config.toml
head_dim = 32
parallel_block = false
init_std_o = 0.00621
optimizer = "soap_variant"
lr_mult_o = 1.16
beta1 = 0.95
beta2 = 0.95
batch_tokens = 32768
max_seq_len = 512
Each number is 128 + 24 x the weight over its row's rms, rounded and kept within 0 to 255. Layers, rows and columns count from 0. Numbers have three digits each. The size before them is the row's rms in percent of the matrix's.

# layer 2 MLP down (transposed), 768x192, rms 0.324, rows 143-283, columns 0-47
099:095068140141071133113144140104120112109145124100057161125142110108127149153138145168139120131108105133140147152118117107157188084143135174124161
098:159144097148092130109135115079121138189152121112086173176099182103129113130132122165180113120143132137121122167140137091122120150159159113161086
093:102129130137137152104128107112107135141109144133114174132122149128090109141128133151131109136119123137086135123124110135144183127123136165118121
091:103110109139150140111090136144155145087138135136166134094118154189063151136101128108142153122123120118128148115107115134168133099119175081128123
089:152114161144107105119122118140101131134163153174147136116120113138177109143145065114180134126110115128133101105164141114157136154106161117109088
100:147145098147135156162120112081128108141092153089104151102092102108093121120104142148099165083119124127155146134136108119131120119131153139123115
082:078160148120171134154121162151158131168125116115147093134148098113131127157139082149139105146161135142138119112119126096141106133137093160107110
104:157155149086138178185138111137137089119150146152137118124116102136120120072110116114131157133114110155105112139110161123149104119148118168098106
097:154105137141142072164122158101103110136142133102117102096127129145127092162149080091124128098123164118139117145125087119126121136140119145119094
095:139133163101129128131094159132127126129139094097088140117142129118152151163123148119115123150153124133154145173118089126124110138122133120108150
084:116105156141141126141130150097171120123136100105137129165149115128112106187152161156136081147116103143137059146115126138118141087132114182100122
098:132207074120123156126096123150115158139130144150137126145118177140191115108127129137085121117166118164178121111088130137104107109080156141120183
103:087114132168118112134106078104099151181159093137151131120110089148115122160131110140109097159160142104123141097102142118105160111121156086085106
103:134142124067141093114094128118116171159126136132118165127164098123076145140129159141115132102095129143162126145116148126147188092152128166170155
102:136102177108143115120117101146185087095159137131147124123166101118153116165125147105160146121155154075158135157114134113139101124165152142108170
099:110127158163122143164112109137124142073123118140108113119137145139143125119141151108123109138134179133120075084127144131092126141143143108143137
102:139162159114120102137131136152121112121092128145101117108174098176148117096126170148106166100115148096142117132160172113176126127136160106117115
099:126107114141147123097154135139145140104141138139112150134125097167151151164133119158135109097135169134085146183088114096125164107097167148117139
105:083182108146104129124132110103156145096100161142089129185164122081124107109137151132175132122120116162094116140138100090161169140089128103151136
103:130157148133095108114151143148130133139122108119172094135098134150127188077094131155158152121125118172140142147164100093149137089117107084067141
092:122130153117157162129156141124174136138111123138142095138093127129094090160127132158149121133117152119157095129090082125128116132117095102161114
109:138118122102085145126114132128097112143135130116108154124137160129147138124152167071170118135157140144194120123163153066200104100110070162106111
096:194142142186108142152132102135151105090157129121130121157144177098150118149071120137117096134110106117179119141156121165146163109122100130132179
106:116100114141115083154087161116109088087138131117086163140075117115119171157129111119141172191120153125145110162142130150136094101104133109127135
089:169112132085146132107126138138118158108118123112166107128141154154119065129136124141174098100141139161139111119128119164157161119130155081132122
099:124114108146133156112123112134136124148134156130125114121097105132083140148113147109176092121065129119102190120155127098103134130139122139114133
125:132098142125145138142136140112152095146145104102135185131113165132183106110130125103151107150131134153121100170104133144166124130128101139111094
083:158116197146126135162145110104139115140125124081141105102115153175166136107141137093118138151109135093105084152150121120174148113091128079144140
098:112123092170118111115149166135136127122104091119101169112098173105098106127103115113112164128131144136164154114106101128083181121156140108117136
099:123106084130118130150116114074145103140165125132097151139135164107105100138138122133091110152131098139121140099138137160095143114135093108151118
106:085122124137136127099118152121133156139107087094127129154120131126127119143118136101144175135065130119101116165092120156131085095101131096140082
088:123120105131123158139109141137119142155116128181102126126104109146123161139068120123086121130132098151134106091137111160139180113115114119168186
112:154079110093089132164105116133136133156145123105139140127123109122129169118091164116146124156151138147154149159149088104103122113120108150101108
110:153126093124118156116128110123135128151082121155122174174093132100083137124152125115134141172147124144126122156086149081152086109159110157111136
097:128125167107114080134129143148085126101079093133110154099129180117138111092120155118162135128124177134117100134081145127134089141162139106128168
113:132153079123106140108122152147142071172144159149136128141140140109118119153147141169129136115148106147087144112134143094130112088126105148123089
111:109127130172111106131161110117094155130144125154138142127126102083124161114117147124143156142114129099101088111135084147109111085079123091111150
093:138122134117085087168118101142082106126106133086108131118163116170129108144124105091099156146116120104127109156096115141101129121111157109101114
104:163140094150143183118155151096113149150121123125143167164136151112120129152135102132132121114091137107123110136129075158158124134144126142135111
099:090138125119147114135125105138094108082144102118143128137150151131116131135155147115100139120134143147125102090147123121050114139131133072147115
103:131119105111142139157144078182095145143054114078086102105067163146121145157126132118099131053120153114148142150077112118129139110086123090137131
092:119140152102143096148149126150101129121145104144133109074145102125159097166170145146133164141149146129118105140161124141151121098148118166102152
107:132124173144104129099140157102148131115141112117141111130157180134105158128116130118092128085177111148148160117122142153129102148095129164117148
102:157097141124122142153110108099068120131107088081133161090093115144126168133132142116149156079100145151086108163089123114095118110098148101124131
102:094139118116116172150139122137152103132113167122105140143148109143149116089096126139135104144095102095104124125115177156132116124092173148180122
102:140100127099181141138146110106123107138194144145143129118123190107139173162132097112105131122112089098142135134132126113151064128154134126129142
095:144109155122146136096138166147108145137116106130120111162150106136096121111139118117129134113149134155117117088116101140091125138103138132111143
101:141111139117102164122118142101125118072106133079108163135174120140148139121091095124120098122132119087119154147160131077117126143098127111110118
098:147098134143139127110105105145143154120132140085140119146147175148113161102163076139109135138166162133084089095137164125085138148140151135114150
098:130154102097111109158156142122116113127105132134152116112172140106127161106132102077088141142152120151119147093103085172110094128124105121159169
109:109136138081112127100116135119139137133138136137133110148136131125146121133101189146091120112101101150114100106104096192141118178137133155138117
095:131118108117130163104080126114132170115112128124149136122108146183149124147112140129127122087151144113109118086135091109110091139095133138139111
106:136105108112133136097092115154147105128110120142132165066127176136154150066166168135123131132154131170131085155127140130148136120094125124040120
092:111136109110126119108108179165112096140133087139141111133126126110091098121125106098159139133153111121175103113153189120088135163130136137160152
107:166121118115158103131116129125121093192102134152147118114126203178134068151151084123154094149155142112135127148144153150065080159107140103184122
104:105124163125107130136074157112145138144098137110101148087100105116123126100120152130151117094120166106123154130134143150122104171130135102135125
103:130135073094114150107143105130128100131122124110119130139090137121117144174096103124147136125107162122156092108136080112170123097098151125143139
099:078101131144074134134166140154146098135102131115125138137137151102163131107071141100073149125167112103147111122142118134093108138110149113101097
103:124151111103107156088097131153139143131155129112110138112178109136183154160127164130172095135103099163122132158135155079094125134102122116117129
099:142151097132113171085107174190118103120131165146153151092124135112157128165140126139112099113099134122103123123104119114102107137143129135125126
099:110092142157157093135144094102115139150174119133111162113107088091111155148126099125105113144121160086110129139122116114093101116132115138108126
091:150119104112092143132119120212101137094090142096146125106139171144140140125127146116175106138164165088163157132143171123154106156132144140136093
100:122132091141131094099140075096120125133122132115151117135083131131114139123072140102136166108135127103142153122122116149116139119139154128114135
099:137137133076154174127085136087137139152168138121132151091137113161105089162116112128158161100166125164147142111145113176155130113113120120098129
100:131164104169147145106118131169145116090145120121142131143112163161130128127115188091109098123106107099141105140197177184138154137159156118077157
103:149129125085121114103122174130073123140097103164102108114110112117118157133133129142162120140166138143128135141140116112147098111117104177103190
103:162105111135157088108095104130097114113143114107130150146130152130128133116124124047121145115097165079153096117153111122116111116163122118146129
093:184100178129176131093160093113120123157089137061116136100135111127114142142120116186091145104152160139095119130144161125132119125100165137108156
103:158122125114120112126148124102098127147116103122088123122105172085095099083124115136109127145157118109202101146107175164137144165102120125144115
101:122168114155159110147140124110133110138132129141086135088155107149167126153118101102130107116151143107185092131155134153110173120175114181082128
093:139081139148137128119130193116106142089105115118124122147110157179141093174138136119161128137152118124132170123126134111139157178101140081133165
113:128123106113103113128123109134117139152138146117151087087145154120088127145132102117159121138146125158160147111108142154150142139128153106129149
101:160134124186147146149143104119091161116134121145132141140108153141138145092122125125191148110115075105103098114120123114160125138107137125102122
108:087160106137182135103133149086130124156140137147089131144134142115140114126117187113113136113137132183158125089147108167139149132169147129137153
103:155102144145106118125146120146141123126088108130117125129133107160155167130103128153129152129120169083116130177169146104113181083100168164157128
103:136136083146161152084102131169131111094100106111140148115090166164142137105167109091144118126139149142083151150159131137136093138112149130143130
121:131133128097090106130165164136142146122105144124098185111141125141114139147108121135128127172129075126112113150126163128180168130171127185134106
097:136106118104140097140156100116105096105121125099101134137135109146091138132145151097118118100170144132134146135174120148117110111133147138077137
088:130112113077102058115129104141119125126093151145120164128112145125105138122162149136162122114112154126113167107121149115141102090095096122117140
120:094103095127139145135158128121125146113132181123093162081124116124133140126151131115113100135095116129133148152131141112146118160148102121111112
092:134097169123097110105111113120075122133098102082124147152129163114162131121140117115122140184076094151121109111145114114131107074124158099136141
092:132134117114122115134163142119089142131155134155143142071116123116140123091115112084115130158097147111137149142094164113099154156107094147118095
107:139155128120128142103132119161143151156104144110157116138128138123150170131134119160108084158158153143113142113146094133097130173122143122098135
124:107123132147137139132121158142114122113160154098145105160139152144132120128083090161149153126160096135064129096124128135112151134102105119131125
105:119137141150080093187091137140132160136146160139130105165118130101139122140144121167119149165133110139149139178117171111126138083146136170149121
099:124144139096096122118106092125098120190148143120167129135131156149130113144124131108133140123116098081154099106140142099169122128113148165124137
118:154144159086069111111136106125140129161132085116107111139101113158092179112123166130142094135158159125158108112127104166130120163097126102133160
095:124172137114155100143137102108152073117156136128150115109134109137120108130157145121127128090115152137151139162142160163175118169132114075138111
114:130176120147123131062145146109155155082119125094142117166135102131119133131180152137146146150145126100133116148153143121108116146149133111130159
121:157119147129165150142143090085179093168119108118122111094098120141123158120153104167141126117116169145108069141122152115116108147119108138140097
107:116148104095124131091117130124099110161111124108115129133131132155157061165117104135152147121123164127137121167180160075129115132152148142165124
094:123125134132134138186103135157138125121088115115162116098125113152158104112148156126128165130127140142130113113113126111129093115167151142120113
094:143125153114137158165149083098149126146082134131123139115122083142103098121159110111131125139145110136116161133125143131137111159153149132134118
104:132129159116105155165163098091119149144144135113146136154122156138122127130151128154102157109168146099123116137115092088140136099119133156124121
100:142084139124116063154140086108069112131132152157173119148163096116107123117125125148122106098131155132145115130131106155098121165097157133113114
097:137149107169135145156123146113133154134159107111174143129116161088118201075121141132107141100148134176126168110152108109133118109097118135128123
094:121126079142134096132134154095106098110172090114105135136140148161114134147139154132117112088145130124137126127104132132186144089142142150160171
109:150136143145154131121154107153128112123104107181121076136117157132119107121145127159153139138186090144104115092141150145137154176107139113138130
115:144105154132081154116083154096117147128125144135129135167095101127109194104112109099128148133141109112111185150136114135181128118117105126144141
096:170081114130156130132114135138126161148123138101095127150129150119147138102106107078141154128114096104137151104149110137093144120119142141107113
094:142146103093170113131111116126130116121136096120122149172145125115143111105136104103116098140194160129110168206170124084127098097110149082136103
101:165125119171147073143133140117081114146088157125081153130064126124158099095132137127115114111104113169090089150139120159155104138148125087174128
100:163131113119089190142124101120107118192149131119133120133145152147179082135153111153143137152109173149138120145107125112117176121120092126127148
101:145099110179125140131137123116149126132097136164148116118126130123064097135155090123101110035130126142089150115175138127092098133088147156127137
091:075111115115131111153105131124136113068065122127143152152145135119115131166122164120122116118112164086142146129108100084132109145124151085129140
099:119100173109096113132104108137111118111084169112115100072114126108093127126129164122111105098136104161125110151149170136095097169148118116094084
106:129126154169142137140133126092146112081166130149126131125164154141125094117119127089143171167137079130112147131138083161098133092162166104174084
089:069084147122140139128147128140137152133147127131099142136062112127107144136133147123086150151076111125141144101143084166153125131157108152120120
094:112137109102122134100134158130149130128127128102145137122073126183102084132142142131162130096169145097134145145121126104150134133128147094125051
102:151122157162113135146134129105150131144098103129138114143118141138141091135142098131136146110152174129145122092126171102169111114104170146158112
103:124126160085087101142103090073081109097139114147141077123158105112167116120132107129138149137194141150137101150124128153119047122115121134153131
091:179152114138131125146129101091169109131125123113099139134145148148090129132109096089135128157108117115117115149107168138131121133105136139086126
091:113104124115125124104126095137139130088117125151139129146136112137089110176133109112134123108113162059115112116098063075137165119095137126168077
096:168109185101114153142132134148095124120113114123100130118167130141138110139088117122133152136140135145133135100136119122137125113144152109136119
103:083126104113113106093116171083132116082163117094147158158135106145147118154104117094164091096109108106112107124124104143137135165144142131162135
101:088131139131129150087126131133102120112085121118105128157164138150143091107130150096155107126098122118107121139097115109158099147149140131140198
094:114147129095135138109110161156136114119104158126138125136159104156128078081134134133110124132154102127114093102125087164110152132075131127140129
094:120129125133137131109151143146159105111170125138116134091133138140130105125165105136125100147106141142118135120140118153159138139145136101136113
097:112117143163180149100165119167097121140118149114112153144118110195126114150105148135161147117175118141141132130102149110159125131110135132105123
103:091139151083120099118137102166115190166128146116083119140137133094132083172134145109105145128111134126121079145133121091115163110153159146101134
096:119130128101116148119129181127159099132075119083137132134163129066099127158125119133091092157110128124097127153165145131109131099123111122168132
104:134168146141145099139148145144152126125118091142138142124139138102140084152170067118152127122145144109148088099149127145118136146126150126154129
110:147146132139111160095117123137148187146119142144079155132136128127137121149151144148151147142099084140067117150194122137104103143119124107140139
104:159126135134118111156119133112158169097157140158146170124149085154112115140136081096126143112130122111105173149103108152173127102176108160088131
096:103115132120154130145085142106181105113125174133130074122152076158123128093185144121139141132124137156109121096143121127102147155145117140132131
101:085111144168143101112114138112094132102097096102159135113092102172123145105107128126105093133146152117148110148146112172129132112101140127140119
113:194144128124155135117141144132141129168073144105100164143136078132135127155165155145145162142084117105146101149144165083143115140052125107154120
099:141116131144108147144097121145112169085067085108143172113110139115119119083136119101108133131117130150139141128117145137096140082128126108120124
110:168081125109149173161103093164108186111091145111115096129190132115122126156130129140165145120163156088119101133132119127118125148110133108132085
100:146108128114167151155131131160132090084110116121132101136178144118076085089113162107108134124133140128115141138151165118105142104145145110143090
100:136131108075135154089149157081116144176122114172106145120099154123144188159114125130126123109178124110127141153141121131123157107155111138148129
104:138172106144115123102133115123103103105114101117131131149138125133135151136076159107120191094162092138125117127144133130141117119124146114120133
101:111112137139134156154123175112125130117144089143163179128101165140138106113119111141103114147120076124115155092114124125197123128164139133067136
111:159110125110147117129108084112101111127114137176125169158106152152115137081160123150114185106130149128099093156120157151123132096147121110086083
101:120110175150141169135118145078113138116104139121145109110143147117089134148134159148124099140156147148095142161127167141105127098081112110121150
114:137092139145112140091133181157139096153150093143107111085134178144158178154134131156137086160123123149166097119112153132098130109119133141150126
108:134167139127122141129153118117161185069176109111080132125130152109131123117095129166133149133121141125075121099134110100112133131105149108120103
095:125118173151132133120083120141109137133093131078107102127173113142131155099143132110147123127133097102123154139125154135164163162156129155091158
097:134114109151112162150108210124169150134157117152142081124110128118146100112099094115082133118158084136106154110138156133127139112175122125096167
107:150151120132152112152110170155105128129147073118122113141141161127113140132132145102139093112140111110156095092152124138126131116141160101156151
100:118153109140135103102168135026091124107123096145154147142108164101168127134115141135096161147086183099165132114145129162145094127114101120107142
# layer 2 MLP up, 768x192, rms 0.35, rows 144-284, columns 0-47
101:095127129171154152130140110173131130109119134113128111121153088111107098143165111132151116153105151109143138133104136135112110132125137139137138
105:127113123137131082132122158079128131108114135108096120074160141134120165124102103125141151128112180113118111164179158101091080137084144132119159
099:131113085113122128161128132094130089127134114121129140146172141120094162138137137130140113130111171096064096125142165105104116152147064152123128
100:101113092129133118149085124137096152131165148145136079095116118105117135166115153135130128142140109125137073121120138087138137140148160142081133
103:149107123106128151110150127137151119119167143147090144110169127156143110149116112133141152117120097066141112112155118130126162104127108089163120
077:149137117128112097098131098126154143201144136132126129132132115191159178116111107076184127106132121133106110161093152136111131115120100114108113
108:121171135107134121127118165138095090122091117073100141149186125143122101170130127106138130113125144111104128111179151130130162091115128121115138
102:121131162131113139107138138099099130122108179080160176137170102156131154205133078146164132118121122153147147104152124178152137115164093133139153
099:118130148160124128135151102146179145139186109124174132163144123145085176138116114154138135149127103103120158127136112123154097120164125142105123
065:093120113128125110164124117133163119111174120099149093148107088117153126109135136143139111126159107184070084112074147150119124147134078121106165
098:132134176138129128120124150075143099148121127164123104163106110116113122158147131119126124131106126103147168128151171101120126136105137121133130
098:157111132160144106091150104100144111120129085105145102139131109099124149118112150079071145091153097075154121146180134142125131108121157125173145
091:098139112141139120125122150147136114114171142138157113105150136122156143148137110138131117150174148107115136132151170122172109166109142143094121
102:099162142147139134159144143141155119163169114170102123137144104138152118150097138109120158148088155120116145140140144145079172123175096137074137
106:143113105112135125106131173119102138134104168173142110136147104095116126099141135149097155144110070100107170183132096098134136145095126158166136
106:091161134156113137120144128141116098114124121153111097150120157198161127106084120145115155139096133145095112108085093104112107132144119051120179
102:122166136173123157122148112160125144168102080096169105148091110084144108145156147147132144154116116124095104105182117157128146120118075128151130
101:146130127097181124152141066137130085132120084150149160119123089139067152122140135142083138155125093128125136144126121126135114097109114173129107
096:148136152130095078134150150116132157132126109134121133138156087113130136161093133123121149161138180063146099127164131130112132134152110183125159
106:114155089141144158132121138096133112129140147150108145169140159162170154168120134142103142162102182134096105174142108096150137088122135159105147
096:152102143128127121132099137089155117133167162164128129127104118091104101170132115135122142148165109144085110108160114124070123163128141136128114
095:126120116108110128113121172167134121131177174133155128118134134149109127121138147131103125156135110130131138156124128120133128118105087146117140
104:127139122109152108144110178118158069118150117160090135144125078108112097147088109170157090135130127150116101129193169118125091135159136178117112
100:110124079106121095133127122059131112161123094133155109101148122084079135132133136142109115127156145150154156105118135133129160073166096121132183
114:126133138095122147111146125125098131129150101148153169131105127100091104077129127082127110149127101125145121143153127088141113119114149077123091
128:127145117179110175181147126141148123132154139147095155134119150136151164142169130130123150149095120141130136133126090145128126133075096152115096
097:135117175107140116191141123082134128154117127113078137151108129150094135137091117107138126110158156076129149192119147121165123156112146158128168
112:139146132159157151130156136089172134106120142129132131083145139121095148103094148069126133166102118119167107137114110140109123128126106112131123
093:110145123146136146135157171169125158145163107118122169139141124098120083112149096125154168116154129151154113131134122148101118116116108097135127
098:146117114125104139127170145112174144158124136130152136124137087114120104155102134138119125108162113119147115087127160166152144104145107087127086
092:120122120108107115128116143068131139141140130109089130142140189124097095115165107131122124160106147127076141180136096067142137124105151109107098
105:167158122172127139120138107142087141102144120150137102106159148164129110122127122181091133108122146094162148150076135118102099115133146147117100
101:128111122142099125155109135119141134149135128125105100128119101123126122165121162137111113145108136118129090146192161125139121145091114133124178
106:108178099155132168141154118118139129151140118134162138159122118109109124156127106081142139149117112109136094155172145110135172127126173137079104
128:123134146130170144093151112159118156119153082119119169114118174098145106143158121140136118140103179153089140113105086153106146114183104130118086
113:104139072173128137138148138128156175186117101157111159112101121089125138132129168143105161143096112120146065101129145138136111086080114096125117
089:158155132136131123082111179094144140156157119171123157130142134109140142103131148157143118110139175141134154116127151141110158116166122130157124
101:142122110143123126142104139113147129092121121145152113171145093135122084129085168144126109111124111132134140115121082139126142133111111094136138
108:125142089119161157130189113130112147154174120117122118116152144106158130131126092113113078129106113118139113111120130137113167108161143129102169
106:066132093124124134134133179130096141181113108143134181090138133119128118132150105131125121119181065133128132116132130139134098125159146154124151
095:111111125088117137109165154104147113155131146140152131146144138101165164121128152121126101118101141112136115092162138079147133146121153151098115
111:090130122123170124140156161119128126154148081116125105146146138124127128118089131137137142073135110156083122110121163109149103122130123189126155
108:125130153150103098123154150181090140099143118138177134163147138112139119135131114100050125165112116147133132104173104106159107078131101148110147
106:102098163098121119087180113136145146145121143142192122144150107109123090093111108143121149134098129114099160173134142145129160106126134114128111
089:141131147128172140116119119128117102125199118134117130081116096094089062127101169126138131103151159116146153146105121148158083106128095102112110
097:138132131135143111068123105113136128110118125150165085150069123154127168128194153126113111132118126131129099089147182143100119169128102111121160
100:139117112116092177125173143101151119138127136147121097138120082120150119176115133152132154117120134114117105114110075120123111158130094168112151
096:186154139131132153119117136122152103177146149134122115131179147130152130133160116162107100124168111123076156144137159118133124132149096144133121
097:134155108114142097111152106164142142116167127135127094122112116089135107108107082133151124113136156154174139126119111158127131135163135093114108
108:136161123152149137105155098130132101148091142153115130117122128140137126154149141141129112119129148158148101097121134180184084116166107117119117
109:141182152126138118101120113157125112164100164130121160134116101090149121151098125119135089124123137125139130140122094148128165111170068115139071
094:111166140100116148134116162109136153130154118133136192109090149120116137114152131094098097133129161178159124148126120083151153123137092121071091
093:119127126159154094103136162162138141141154139133121134121119079130169112151102132081167153099154127163140149151106148069133123102098137153114158
112:144121100154160145165127131142116124179149147139120096129105126106086109136123139094148114181129119144149111092101128088141127151155106127104086
091:129122106145112090125136158108154128123110134125135114092151130141126143135133103119150160111098114126103101139138133150157165106146127107119122
101:115138094148134144107197126122128092161159117154118173137137130095137150095119154119124134162146119115132109127129108144145139155132168170071165
100:140187108133151178137078086142112144089107130168114141129166111133114144089163140156130130165139132100109143123128184165128112126126135087162149
109:098125088144068131103141145102121133135138064138161128138146114096115122147155117175149138145125100114155126076160160160159163119110146094135125
101:158160123114136126092161149129154113150158162165123132123105132130129103110116127132119097136142094094094099098143129110126173092112119172108122
094:091145087147114131115151124159155100144131137146130120108129066111137144140115166114088087154158148149155138150113090112126126124104113119115101
110:148184131174145187171116111115173100137115088124129109130128129117139087141157076172098078120108140163145090102156147143113086150132111141137127
105:090087191108142141162139152127164113176145077133125143122116125125146109118130116073107159134138138131131109109137165137153137097145144135099141
104:132118147166107120095124086143149131127097127138098132119120128132115121163089124135107106144103127076146122111123134117131133124179108140144148
100:121108099143101102136136078120088157142136116137141115093103122129109115171119116144129154152075131116160161085134130144099124087160104100120141
110:120145092129140075124134130111106072135173115156111125176137118112090143103178120121101097110129142153134131110100151123164133098115131127131173
100:137183111151162115143134100107122113147132091145152176141150108110126139160080164112127120155114151125138132170123180111124139101153126144062142
101:163160100117176176128142135106131132145166109138165147130141101099121156139158154132143115169109116135120168140116103111146139096171102146133145
093:118106115126150109165147127127127144113129155165116102135102119099098123120106175124144157167128153137163122111133166135133122133119132164117135
090:113131089133133154150130111115122115116123118114105117128107145108155117087140134160129143220108131128108155124136142099139050149125116117117079
090:129139162120088097129130155121127127110139142133087131112140096139095147149140154176105103150114086118170094132150144163134151153128092135122115
111:137169137104077131117105113102152107083135132182109132129153120117154157149126165091135120150130107133138135144077125101171189151161149134129165
103:132139139152138118113129140144142160135148108122143122130177131136178151133137112144083128120107072106108155143152153187132098099104149118134092
101:100141119130114124134109111134138152142132133163123137105157084099090134141115091153102127145118117114141152115101122134141122095102104109097167
096:104136124107125106157164110157153114173159136120098163092124121163176114129125161094117102134104144106102123154131128134109107138146141125129131
102:090141114143120097103152140128151106124141119153146135078123128130138160152097145132154089097116141118128157134154116108132152138108110136170101
133:122151142154165102112123148087140126103133132130145124161093125123116096156105113155113110098149094114121171134191096122162107115102129130140114
101:137176133214167130113151105169127102136139145170133098106104132085102180122157155120125099138122119124113096091134118121142126141144086139134115
092:100132118116145063150092159123145126150109128097119141125136083117112096176154137136150133136119123118166108131119150149116147091120100174119137
110:113129117127105126150107108117115112135104162159072122121123100152158167109134170146094132114160154142137119093116142125146135095144135089103120
091:128128084102120089141113114143122087126186136143150150143129121126145138119085123119111124114094067155150175126143087142147147144125123091117118
092:148143112118134123130144151099095114119143090110119136103084102159137109102075140127110131160161138101140103111095141098107159155160138187102131
096:069091134157130137101119128121130126122126129209147128122101128117127096104151142113128124140150132067097079107121105163111167102112132091111119
115:088145137177136106132109160175119118140149166156125123203096139108149103138107119165158125076133118095055109092081140132124149149125095128119129
087:121147154087115102130136118155148131108127126091142189164172106130136134146139108086075175094131098132151126086119135146113137185063110146108129
101:158143147129138108139159108164164155143185129132125142132116105099141142124071156164120139100077172123145108113124142139186111094132162140099133
092:142132102108088149129129146083122084091128125146081126129134156138147132116096143126106118144150141130151214128112136131143153136140163125129154
091:105150099131138151108136123115119139138144111121139112130104093143173148093158130128072117138155126147110104128145116120136083141160096171122123
111:143119120120133079125107117162139103111131130089108097132087135101149133125139146090135123101162130125106137108158115117166122114115128115073115
115:111170087188171108132150131096121148147126129154122142125141132149127114140108140159137137169102153131124119163154118148091147105119131134112132
092:117152154113144129112162082195139156106188141152193153111122108123124121160167134151112146106094113163131129128135145096140169132119124144084138
111:173130150155100113117137143131107126148142139081157104161159109137099121106139138148128128151093099114171160105151150137137121136135082125140122
093:095125111129137116122145146138132105165135111141165106128127165080155164137113086128096141137121170118090120130160158158160131098105135090090145
102:113115127147121136150147151123132089084138139098146135083137117112089104122140127113114119131133152123123161122150143134108136098132119169157096
104:108121111144130124165159090172160134142131115096127101120132085082105147109130145117125119176126153151137169122126098123084098146123153138172136
094:111130154126109113054142117137119132118129120091151133116122152150138151164161102110132101142150110116099168143145148099140129160141156134111131
086:097167079112162114130136154073154086142136107139130132116121139122119130119126154119109128135137119122145100105101136135135122136153138131145146
113:145119097106129147118152130112147113154128089135125108151116108100117099102149122145120107181135096117129103117159139126118108116127142153106134
103:139125131113139127109103128138122122069098121112124125136107132107130163132154126105107112163131083099124159125127119094179117137125124173126151
099:131115138093149121142144097164094150098124113135103100125094148128171109101097159120068165127139133137110183132096111119159127090128093140134107
077:093146129141150115122142132122138114127101120081142131145125125114172099157111151152127119134128117112142118129120159071140107168117145153078171
101:165151127147114127148111134126135097108150143135124136130155118130142120119104142094091145101100116115143142135149119110068132121143118171119086
087:106164108109095161111110140127202129065142159130107127131169155127179163087140159105092147134112133128168153120154099103139157166107171145076158
104:140133159132059173162156151061113165129106113151092131133151161127125104132095145130131157116117135108142071154123132130147104135089121159156147
103:149135129122114121104144112116104118138113121073114122113135088178156091109103092140099083146116121124152083101129142147107072113144087140103136
108:149111075139100133117078106137139114107115147121114145146108136037117124160138135127118115151115132100162187138092146137194148137118110149129149
104:107144121149176112130117108088118085082158151129109144112156132143108123136104159105044142112135143131124163127113095120127119121104134105125122
093:120091149115171122132174138118107157067154142096151144107107077143112104114109116127124154089135119144107124110090117147153119129133124147107134
099:109145146148129169108156137146123121153098085128123208135139101096149146148166138121117140172143138123117111111183102123074117126121119129122120
108:148174154107094134162151110115139132151108114116142086130130144114130169133093122098106120144149149113151095143161157138143095091120148121128122
103:093152126105117125149130104118092086075167147119131071177190138112153137125127097131143105110116153123098077188141121118180133135123136133108131
097:104152118130100119168105171085171154122147141131136142118131097113084102093122152156097109170097090138154132137098107135121151154155139170091108
101:115144096105143138081095151088084144153110181105155107108120174148109191094132139089139126139181093146173170152119145150099123148129139131153086
112:123122089104105127095143141128127128120120146119156074157094129134104142113143165144138124127110141128112163121125100128145158152127099134158133
102:091097103162150111086111157104134078134139135135170140112111148111136084127142096141132181134132139125142119132181154118119156115150094112132145
097:125187154147163126137135115130160122091158169127100124137169099134168139098138141164111139108115130107126118153148129120107135105097124124134159
095:089128132156141130122127115176106149142140089145114152121106117181142114106141134143141108118155136098110146139145134112109124113136129161085124
088:169160122114140143157110118099190108106088140081132149094122117112112167161140127134125135155145132131140129090138120106200124112131138118133098
098:124161088092153133120152141102140174106109134123118122120137121120147084171117142117109151098062113086131107109131158126159118143132132142138129
093:095144153121126135118150149104121158141121150141140114157165109119180084171109091113096108102117131064139133150149125062161150175102118133086059
106:127135102095143138121134170140111112132147127114143129163132077122154138086150147112102123124160148160113117170142120064155118133111138137109119
105:110132132134140112040126122133150116148090166130121144118121085130151166146137119119133080128121114107080175129138118144160174112134113121129161
105:108117171126150150135172154110111117116128080149116117168144168158119098155107135106093133096148157148159135127083123143146134125133125125150110
108:113153142102132122115134167089124136133150119157124113117113129107095104165099109143127131158152140166095157160110159121136123132127123133126116
098:144125110113152150148142172108073164159098115134118134089131138108125138098125091118150129149118100141181145147118151096130120100132106157104144
100:076148099093140131167125128127120095148140155128116148129117095163132104110129142114110147135128155127109129143170135167102103151065140109149124
097:142159107137120106145090111117142113130100128085069129141095118104126149128125118126081150126129137111130198148133134120116155128120104122137125
114:117092173132104152116182097125135062138119110130144142126116137131151147126103140163180111105166136152145095149098119127124168115113119118116184
105:142117142134148121159120126116096160135102111132119118115178117079131127119102138099125117111121159109165103118100153108151106148153144144112088
095:141123091121142134109136150136139125161151115122128144134159112132116123139129126107128108100128133143126137139115111125108161083124109147136098
095:116109098116092151148105132130127094113116086137081111116113102116108101157130140108126167123148117135129149130143155140135106134113100131155102
098:111131116104127153113116145102108109159141157177177155133121117127141137128100110157148133096114122149161148084106149151133133149121062112151119
099:116128168172130155138150112109099142076112135119109165129063130081143134079124130080115135166106144125151137137162154095087152152152159131101145
112:140161116080123106178128148141115126098147159145147128162066121110133126110100113146102171127113126130082100182141138140161161089136110112099100
098:133111089140167098144135138150125153122112091105140087129141125141147100139133141123150124127133123149168110135095148120151149094131121100088156
100:136136122119116125078114173087141139131127111085109153117120115116096115103130136145082104139111175158140111109162168138133103141149122164161142
116:125076140128100109115129129117161151103174116180158156110144124107173088119105111114097144142115153104127114115141143099142083146144125120128120
105:149128172111126116150130149106119114149122146134135112135114091084106138122114144111171105113152082108099129119168093157149149143142115139074180
091:112106122098125133133136183132122129147129149107137128147134129104089123125156148145160087089098139128137132101106180112114123156072109103129135
099:126145161139147125124112158119136106104160132130130085172103121091115133151113146140185083100107125105142162137163122122161129145114115169094120
100:137143103177123124099101139101113089113151128113149145122146160111116145129071122122096141119104118117166165133111119088138129106153120125085107
098:149143170145149090124156137145126134119124152126158118119132119104168151131108141108127097103148133134165132138127095167150133131152087124139094